config.yaml
num_hidden_layers: 8
hidden_size: 160
num_attention_heads: 2
num_key_value_heads: 2
head_dim: 64
intermediate_size: 640
vocab_size: 1024
hidden_act: "swiglu"
norm: "rmsnorm"
norm_place: "out"
norm_eps: 1e-05
positions: "rope"
rope_theta: 8760.0
rope_fraction: 1.0
qk_norm: true
attn_scale: 0.125
bias: "none"
tie_word_embeddings: false
parallel_block: false
init: "normal"
init_std_qkv: 0.0361
init_std_o: 0.00903
init_std_up: 0.0361
init_std_down: 0.00903
init_out_by_depth: true
optimizer: "soap_variant"
learning_rate: 0.00573
beta1: 0.95
beta2: 0.95
weight_decay: 0.05
lr_head: 0.0101
warmup_steps: 32
schedule: "wsd"
decay_fraction: 1.0
decay_shape: "sqrt"
final_lr_fraction: 0.0
batch_tokens: 65536
max_seq_len: 512
doc_mask: true
train_tokens: 173100000
max_steps: 2642
dataset: "wikipedia_en"
Each number is 128 + 32 x the weight over its row's rms, rounded and kept within 0 to 255. Layers, rows and columns count from 0. Numbers have three digits each. The size before them is the row's rms in percent of the matrix's.

# gate: layer 2 MLP gate, 640x160, rms 0.111, rows 566-579, columns 0-159
# up: layer 2 MLP up, 640x160, rms 0.108, rows 566-578, columns 0-159
# down: layer 2 MLP down (transposed), 640x160, rms 0.0979, rows 566-578, columns 0-159
gate566 102:105121128109106082119184123113134164061118114144123124124117176143120201140157086088118180178124155070147160094144174102100164079134116140121086175158152095102113083059123154134085070138140168112098134077147154145124153088119130132110141083179073076119170152134099202146132096162172111137105144113110058069118139129153110182168075151154134141129145139091165166113111088178105105114178112180149099118153136137100138124098144148059181148095153131148088123103127094097081047145138144
up566 099:139150118128080132126111185083133139118127160167164177075076156111101101126131138162145139128126099179143170134137091169098115097110064112103117159093122186116159139188106132111159113148121094115137163164180121114162172142181130170155143109109079178125149127148144123085132128094098101103186144128182099180082068099161092075092145165164077120134126147124135116112171152084173106068086145117178159122199080089141092063105142106179076182173073132181132123148125122109156166111146161
down566 096:160084124150108192087157158066114099126129168148174118183085109130124146178130155147151118090125174104107130162135090172123104174089097145147161141125131121088136191119117121126103093138148126147108121126119091115084071110069117110114144124110167129169117081211125079082114098126132159111201099148195038091106163124152164122187145134116144147114135082123101164130125053126157111123121138132165174121109154122228123123124138063100141161178069148088134057121118130122132122153095105
gate567 101:139083091149143064146138130136160143102117084148101123129122166180082128166080134090147138152137113111151187112099214176151127135178145126150099090078126127081069156105119115130058157109136142127128163117177106160117129134092159152155075060161145075168085128102109132102103180104113093132064109074142051129096180118169109070193117099140092143065124136096151154168127142147138065154163103157108150124159142103144168151138138122130079120056160137149157116142129187177109151124111154
up567 094:110088034107111139143149102087159126120150106154141150109127150150108101084085175135115157126162178121081105155160130127145099157196106134111129115119110192139136080151142150202144077080000139074128162177185125162121098128167153114148118139150136102172148203104069161150137138159148124103126114086165129157146147152144170145093101084100075107103136139130131138107167113134148170108133154127161095193092094076103112099109162128092138146132119131081130066153159142084145162162120175
down567 099:108138095195084129141114146113083190131158134148107128119084124157102105174106151159089160173076148108129135141130076123098128129196167099180137152111099107136139187153092090088120176133178127088113170120132084155062173105077105099134158159123154148160145111158099054143113131063138155172157133139139131105133081125084160127199175100089143075193165107115161134148068158131111139107156206131160114142101110138111098087160112100111138149119074116093106119136207138152109145182082119
gate568 091:104153115139101137099104130156122109074146164121133174148152137131149118147075123151223117172118095076097105100139145070090052111144146071071166142123174137131084149126171152133170132050145048057169060084092114223142108146167152108087128125113141167127075158179124128136145150174141112107078158148085129140132132122116140103111153106146156128124089123085198093126127157124107154133101124162128125068150138124128186100095165093174150127166173147146133078133125100144147100119141147
up568 091:110164118134144150133139146125148183160107172031094125079087110130109145175138106121175159143105191139118166167135153168094077067143145108169123064100083122130124087140131176149136149105118121137101121108138040129148094085182109095034101090096118145178118100119093159123102140130146121122120109128143141124128124132140120110131123120096131116115191165066137186146160150121075148158127157167113141145116150066140130111092172169147085178194132102117173127186196121042121122132133090
down568 093:094122148134099101128085105137109127126127161148151172159155170129103128074149128102096094091117097090102091123097184133130143129143113116114137145194199131082101145113115140111180137114121152089182173108119177158105134161077137186197141138164102150078154168111170092145143140090145119118136174174045092159156164184109189147108083119116120143084090116163155075148145146097128086075106104118078089092137080139105134128171129086115141120075167183158148092114145091203133069168113167
gate569 095:101134154156107140197133123147098123105086133074111166101096138102121102031111151145165115123120183131136129115162081173132169113179068122154160164145184101155136187167109157154130141067129080122108174116147116098102118127203100104118122129109102195151075046070129117093057160125100127152148163177114171108119115139114118152189096131132121154115177131139099123145119202143150116104144110180085110139163098121166136112076151075098158101117150143141174112204104090122095136142122145
up569 096:141083135130110101165175140202144094135107117064101116103114062123126139086158132152114106139116137110146131127152131147182198125162052140081134091134104107063151124182158104166135124120113115136166102053145110060096112151164054101134146140113085099177087084143147128100101128110115099150136143173115151174103163167188122131114124145171103108076211139137132101141151154140084128136165142136042109111113095164190164061124088055144112120108132134140130132116149087169170105125099131
down569 101:176131110173111121117142163140138147203158096125073098151114069163124101181121128095114066103163116111095143149095163103163133112102166106091127054053090160126089104119138117149114123153093125119147078103112130111090103159104133171136129140138110058143113224137121179154143081081117160153128120107157091191137115116167105126117198134101116178122099106178159118090142090130118106126105097124084122122109158153128214107186114125152038159141121125122115116091169123094176144165073094
gate570 111:077147151176106172059089149143112116165137133174145186190145072076160134160122118104161094191107143157159182103116151122109128107150127098152105097115087097075117116146084112068132106109198126118154118084124146131160122146146128115160109142122099144104184100183134146054122127144180126188148189151093151138141090159136116174067057145163129107078151085161193123153132116050071100098102142095159081108108100142090170111131117116134156175152104107128131122161176111134100135150102147
up570 102:173104083114130111115151138081120127168159157125141095117153155179119161106102121158139105107162088105129189123120166133177146152121168168074142187181164134143142148185140099189106098129084110120092096178092166096155106142101158121156161101125104125151094108089059156200140164069091118066136145123192115077121205072166125159126147093117116120183100161084141161196132085114149147136186087129110185070083138104150127090171166123127124139122152123116077120106158121134144149159167113
down570 095:161094139137071169102126147070054139141135143121171109154133064154193118133141161172112138161093115133192158107113105153092064124138069123129152114053105116108086132111133053115114053123115138188128154150126162107083145197141182127118104126097107197126143127094131131132168147177157125189145110078096102164120077138103109131099097179124070109083124126113162131032118106112120078129109153153157124134111160088119138157135103159081170159138106089116119088144089111147130096101141162
gate571 099:155092112086156134101092110155155141115048080184173081174161139188137130171170134121098139137112130128075141119162084156098117137081068149100131140123128118108150101167152117097142164040135120201094180116129111170168159137168176084135160156172116101169098099122149083168172132150125080171117138087182121178182110134079154170089098106086121129133068133113084127118078096120146121066106152136157113136140110151104094159068164117106106112154111162135098093183145104096152095160110146
up571 091:107177155114094128107110199102157081061187111120055169096132164146149123113156153145123068113157109168127066127102098122152114085063155129111121165144115137146108135122158135091133036081143127090056104145112090117091167131133146131143134134095119084094111130117051131124192159100208162107142073150124129132131125096136122110138148108133119127127067074174151176069193128152164109150140136175149142177128163072135116141116135120143146184087178076085160152114103107141156147146133140
down571 094:105103102173175153109117127149148124120062162101108071137128152126136203154071092106092166142099101162145166141129160143072143127151161158117162132138122130118084193132102085188138091167098134152150148083141142064149102142140080140113072163142128154144110076175118129189161117137061164093101132129090150128120155152140087140097159124193151151126132170134134123145094162140050139155065092082137118137104169138137116123117166130103153126194099174165071057188125166060109150117125095
gate572 101:085183092081124109191131155181172054156171146114136152070121126165120181098119136121088132173095101153134149079164157111150080130121147104078188103097133135169125143170142145058128144055153141138113056081153169078114130142076128105080105142142111102080134085115149125140160168096178091085077123168147113121144066118194115072119204160094099135141109131118130114173116134120156134104173089129136163106191134085118119123065149133150115117140106097146105078142134117135097126133121161
up572 100:092119108144124152127128147159154176162160074105117126114131168050127109145122107112103132119112092147166142123146077126148124088157115137170205117167140168085163156137180100033108164065153173100142157114138118157178145110137127108123103118131106094164136114059104199130127145059112109164142137133111190127107122100142128107182123127145174118091052130103108111157200123144145132110082143091128113089159087154153130131136153040156083130139066142119095144137128162046097103159172170
down572 103:140061168147075152158078105153133118153116161111129137142109141216100164117160119158129141127109133153142170098146168192147133122159139084109154093131118162133120110135059125085101095146164123103084158166152133136067141113106129108143146188076177137113091072161142128106127171126139100089110112091134149165193082088147175138109120118089147099156147145121164187082100156110132134120183056086117099125060106153103095085151207165145115163145111090055132127114137121166076107094062145
gate573 110:133159154140139158166093142074128152056144097110129103117144118130176091075129091111060121093102117075102165143104159130088087023110139143114130160143158140124122105130115115125089085134167121097163097140149092142117185104124117100096132077108108064115085140163124194139207173113125075084117197207109082156166134155159123111109181112093041122111102113109111093116164134096119110098161145147191131111129153156166089152149166116149142161166123061134126160128129132117144106100101159
up573 096:163131132119124074155118135124134131126122087119121132083150121154167122130157178137064096147158094124170149153120152080145141148147126121093078139138145087177064086066112154100155119164121131163155164114097194097132096103127192138096131051151146140104155152075125104091097119112179108176115119104079134113072172072094134155137170154158155183197135136156141181165191107155115111153120144111097062135154140122168200154154124128111158099076079176151084089127114171191146128179144102
down573 097:166143195181120156054174120127102124143136164165110139132116140120134100108118053178125190119125151189122165126107147155104130129064138114140127097141095095071134119167160057138178121143130110122154113151156113124140184203114112128179205144150086116092122134145112122121164157141076065083137143137136116112182100190154116181124142115046125093134138157120116141103132130114140110162104091093126135122079137108096098168148131131086141128142126162088152121074148065124133084011113138
gate574 099:136145133127157130102112123144165135159098114110127130113096122091128160141101163133141185206194137116109135204167178158134195176096135185151100094047104123135128133134161150106149104109100115192131185115150114120142116135102105115093160187170171144091128087117193151135068114109120087124111147062119091134124115151131173095119097068102127149085081148161118133113084119197078106166152107149114126121088143123142053082094110173127133127138128076153164139089108073180109154079099076
up574 094:144151115082150103153174100136152135136121098157114122069081106090142198112109042113197110153107111059099102133089151181124188132141124179109155152170176149148172205149183143194116094139103130095059110093130150147151168128141088143116125112074067167134122130159173118089190123184114150100142130143117172093168145117143156107106153173120106126161213175123150139135113083173121105117131148169140111135127094140160133123090062129092132140129140088152120134148170144100078171142116118
down574 095:148133085117157128083155121128131143118114137092161168189147110135123145114121071136131112118126043142099099135133142115160133133118103123137192069155110153098142131105124137062189151161088115068125106154129183097188096050162164145131121137120138126079111098135063114161056169152079100111153162153167158150167101161096114128061088130109192084117159134124153152135150175142130136167090123091142100182080115110096114172134145077142135101181112100106103100197103132118163136129030125
gate575 093:214083113127132133161088130087078169150189103115109104097101141089138160143119175110126148140159082167106144119157087117125133096101147175109173076107158149091089093119139159154075054106077129097125113100128184143149159146179146166145116134163109159103117100150104103088141109153100129133197061165116136105078100103128135107089157079077140133128123105088100162125170089155110105117157124047111087137162069066119141104099153086181084177185109121119117173085111118090095129094148126
up575 092:195072146165123107167121134139138118168099083175140107050140101073124151123136118107116102152181122155148121171165050140165093126078118115145096105161141123097090099115137094140075099161132137078152127069163113109128143165188100110154170159139124177097122124143083128070133110103123146112115079117086159098105176060101143092064105082165131107166127156084169133213115152145129138203189110116200116130110073108120124113115195169114101150137127136132130172104140095088133124129120112
down575 091:114155154116112158144129112149157149065169105094114129158194120133078111134122108160119092094116140181122121128151124148156110162104082207154170126084065162144141164106113081117149136108156138111121152148108122072154138104110124120155122139090158141063125201123110100113151148075096120167047115131121110178145111199134167111109138147163111139108034105143174097142203110109183126152085134097123133124161181170108160178128111139075136107159099171160095090153112218132141063131147110
gate576 096:139162180099154127050144135148142096139135122187126181097195125157146112161131146150108102148068090125149132136098157099136093136120138079159106109118041155147082094159144155127065164123144201159124137184104132132078147152116108114108121088126064150182158205118125086084109138153056080173075083115122121088163117149126121117185174130174115110188157137131096138202175145200142149162139142136144153137137151154141140085114161112159104123172129114137109111120148155126161171108167152
up576 096:075043090131168120111139139111138180174157127151168116147119118144171123093114139136101133068098066128111171082105082142158129114152100166176088177164074131126175087057144056101092139068075150132118130145178159138181108076146110123151097095101132160120150174120191129178146129152167162075115115129125161132109130105138135118149178108132162098126077148107095141173154164095150142097073105127148089108132155152120187130138091142108119146110062140124102101093136145191091184082093144
down576 097:172141167131138163069132104098081095115078137129137207106100124142119109227122137127135128106122118085148132147128039112118122139096159117100119108182066124075128051139061114164072141143073153170180166171150116108051127161136138179099155087122156118134148168197134074119127135112136093118064104103134087088125111123165109105142116152122132128183158147096149131122162115196104088163163147123090113086108157126146125092110121119128069138153152137183161128133121187094131143123137171
gate577 100:109110145191144183084140093147156113134117144157186112146120133152149119154116112090150180108161101095094222095068096163189145125102104089147133041111131072119111080135142135122121119092094132067104144121117159130169114116127150193134136147122139115096109100167129141145118139171110117081150136159171128087080114107157123171140129144152150121125050129182092103139137126127122187074161123151088123145109151097167150096098161156236094116164182094171198122154126115113141147165185115
up577 104:129092135194102156176155109122113171148130177108166085175095116123134104181116115114151186114116104091112164114046130129155157191115126107101202088141035121089105089113105161067097132077095137094103125184135158108109086146157114166140126126144073126065110119089112161129136130133158144109145116180106146136114119106160106108143214176147136147055138127121091132125138151089180196102169097152093096166083170144110149054125153135152074124148135125149159100160143143103157143147137108
down577 087:113155120113112139149128098174175177117183159064151108110116138130062133129145141124102123167130128132137132155122134169103120190140100129088117198154071179139109119124070129170163113105131158133105109152143149117175054159155120132145163155127102074075133094118093076070127136108147117172123132164105141144200135129163138122092108101148125130161117088121155183109143170069177136111142121058204162082159146097174165117123137086071056110096124149125105112128088106144219064155134108
gate578 106:135215134119175137153118143159120102062081162181136143078137176151158102087087086132147148163140173069089171155134070118099099139120090097156084091169163124106136158172156121118087132143086167082121128083127100149092118107122171176163140171114114090134107074121125093136117120152048132193130163115086145155131101134176088130142168116146100114123131120134126132091162074098094132139137094125097140112148134164170109153165094103167083127145146096102146144065041156145128207157173094
up578 104:077057093172161140165136126123093175146109161080114139079153137123183141170103163092101165129165188158139093135130096156155152147131121128076164168168109098135157070084150122136146170135115104147105137068137171164085124177142073111114134136150114163172133096187183128091177096120088112143078126107170142144088129118084112145124110130067071118178135168077142101122121136126142126137083102144095124093143118142079165082148127102196159174121141166141136182130167060170113152086093191
down578 106:156155156139106157117130163114167092074142083132134141171149081138097140115150159113106126126046111134126116119145129038189118042118194122168091096120138221136115161112114086109167091170105135116063135165123142108161159153133125129176173174136134101102110062100126151188107130152139130118129138096153170178160160114169110149096096132106145142137154146114142138103148123051176131107105103086123122186136111116131094093145158105139112145120134153210133157165175145081171193069144134
gate579 102:171136131115125071160125131158154141096208163122108180141108108082150108110126141139125148093109107107146026137102118093160138112136168126144115081094140151177127112135119137132070088160090178157127142122104110104110112104041191183135132201165120105097158162143111133028092172112096171040106093167182147100102092113143085154149174153111097112120135131132144187128146125135077151176142097140153133132096142133113181166140152143164121093132149169140099115137103142074093158132115076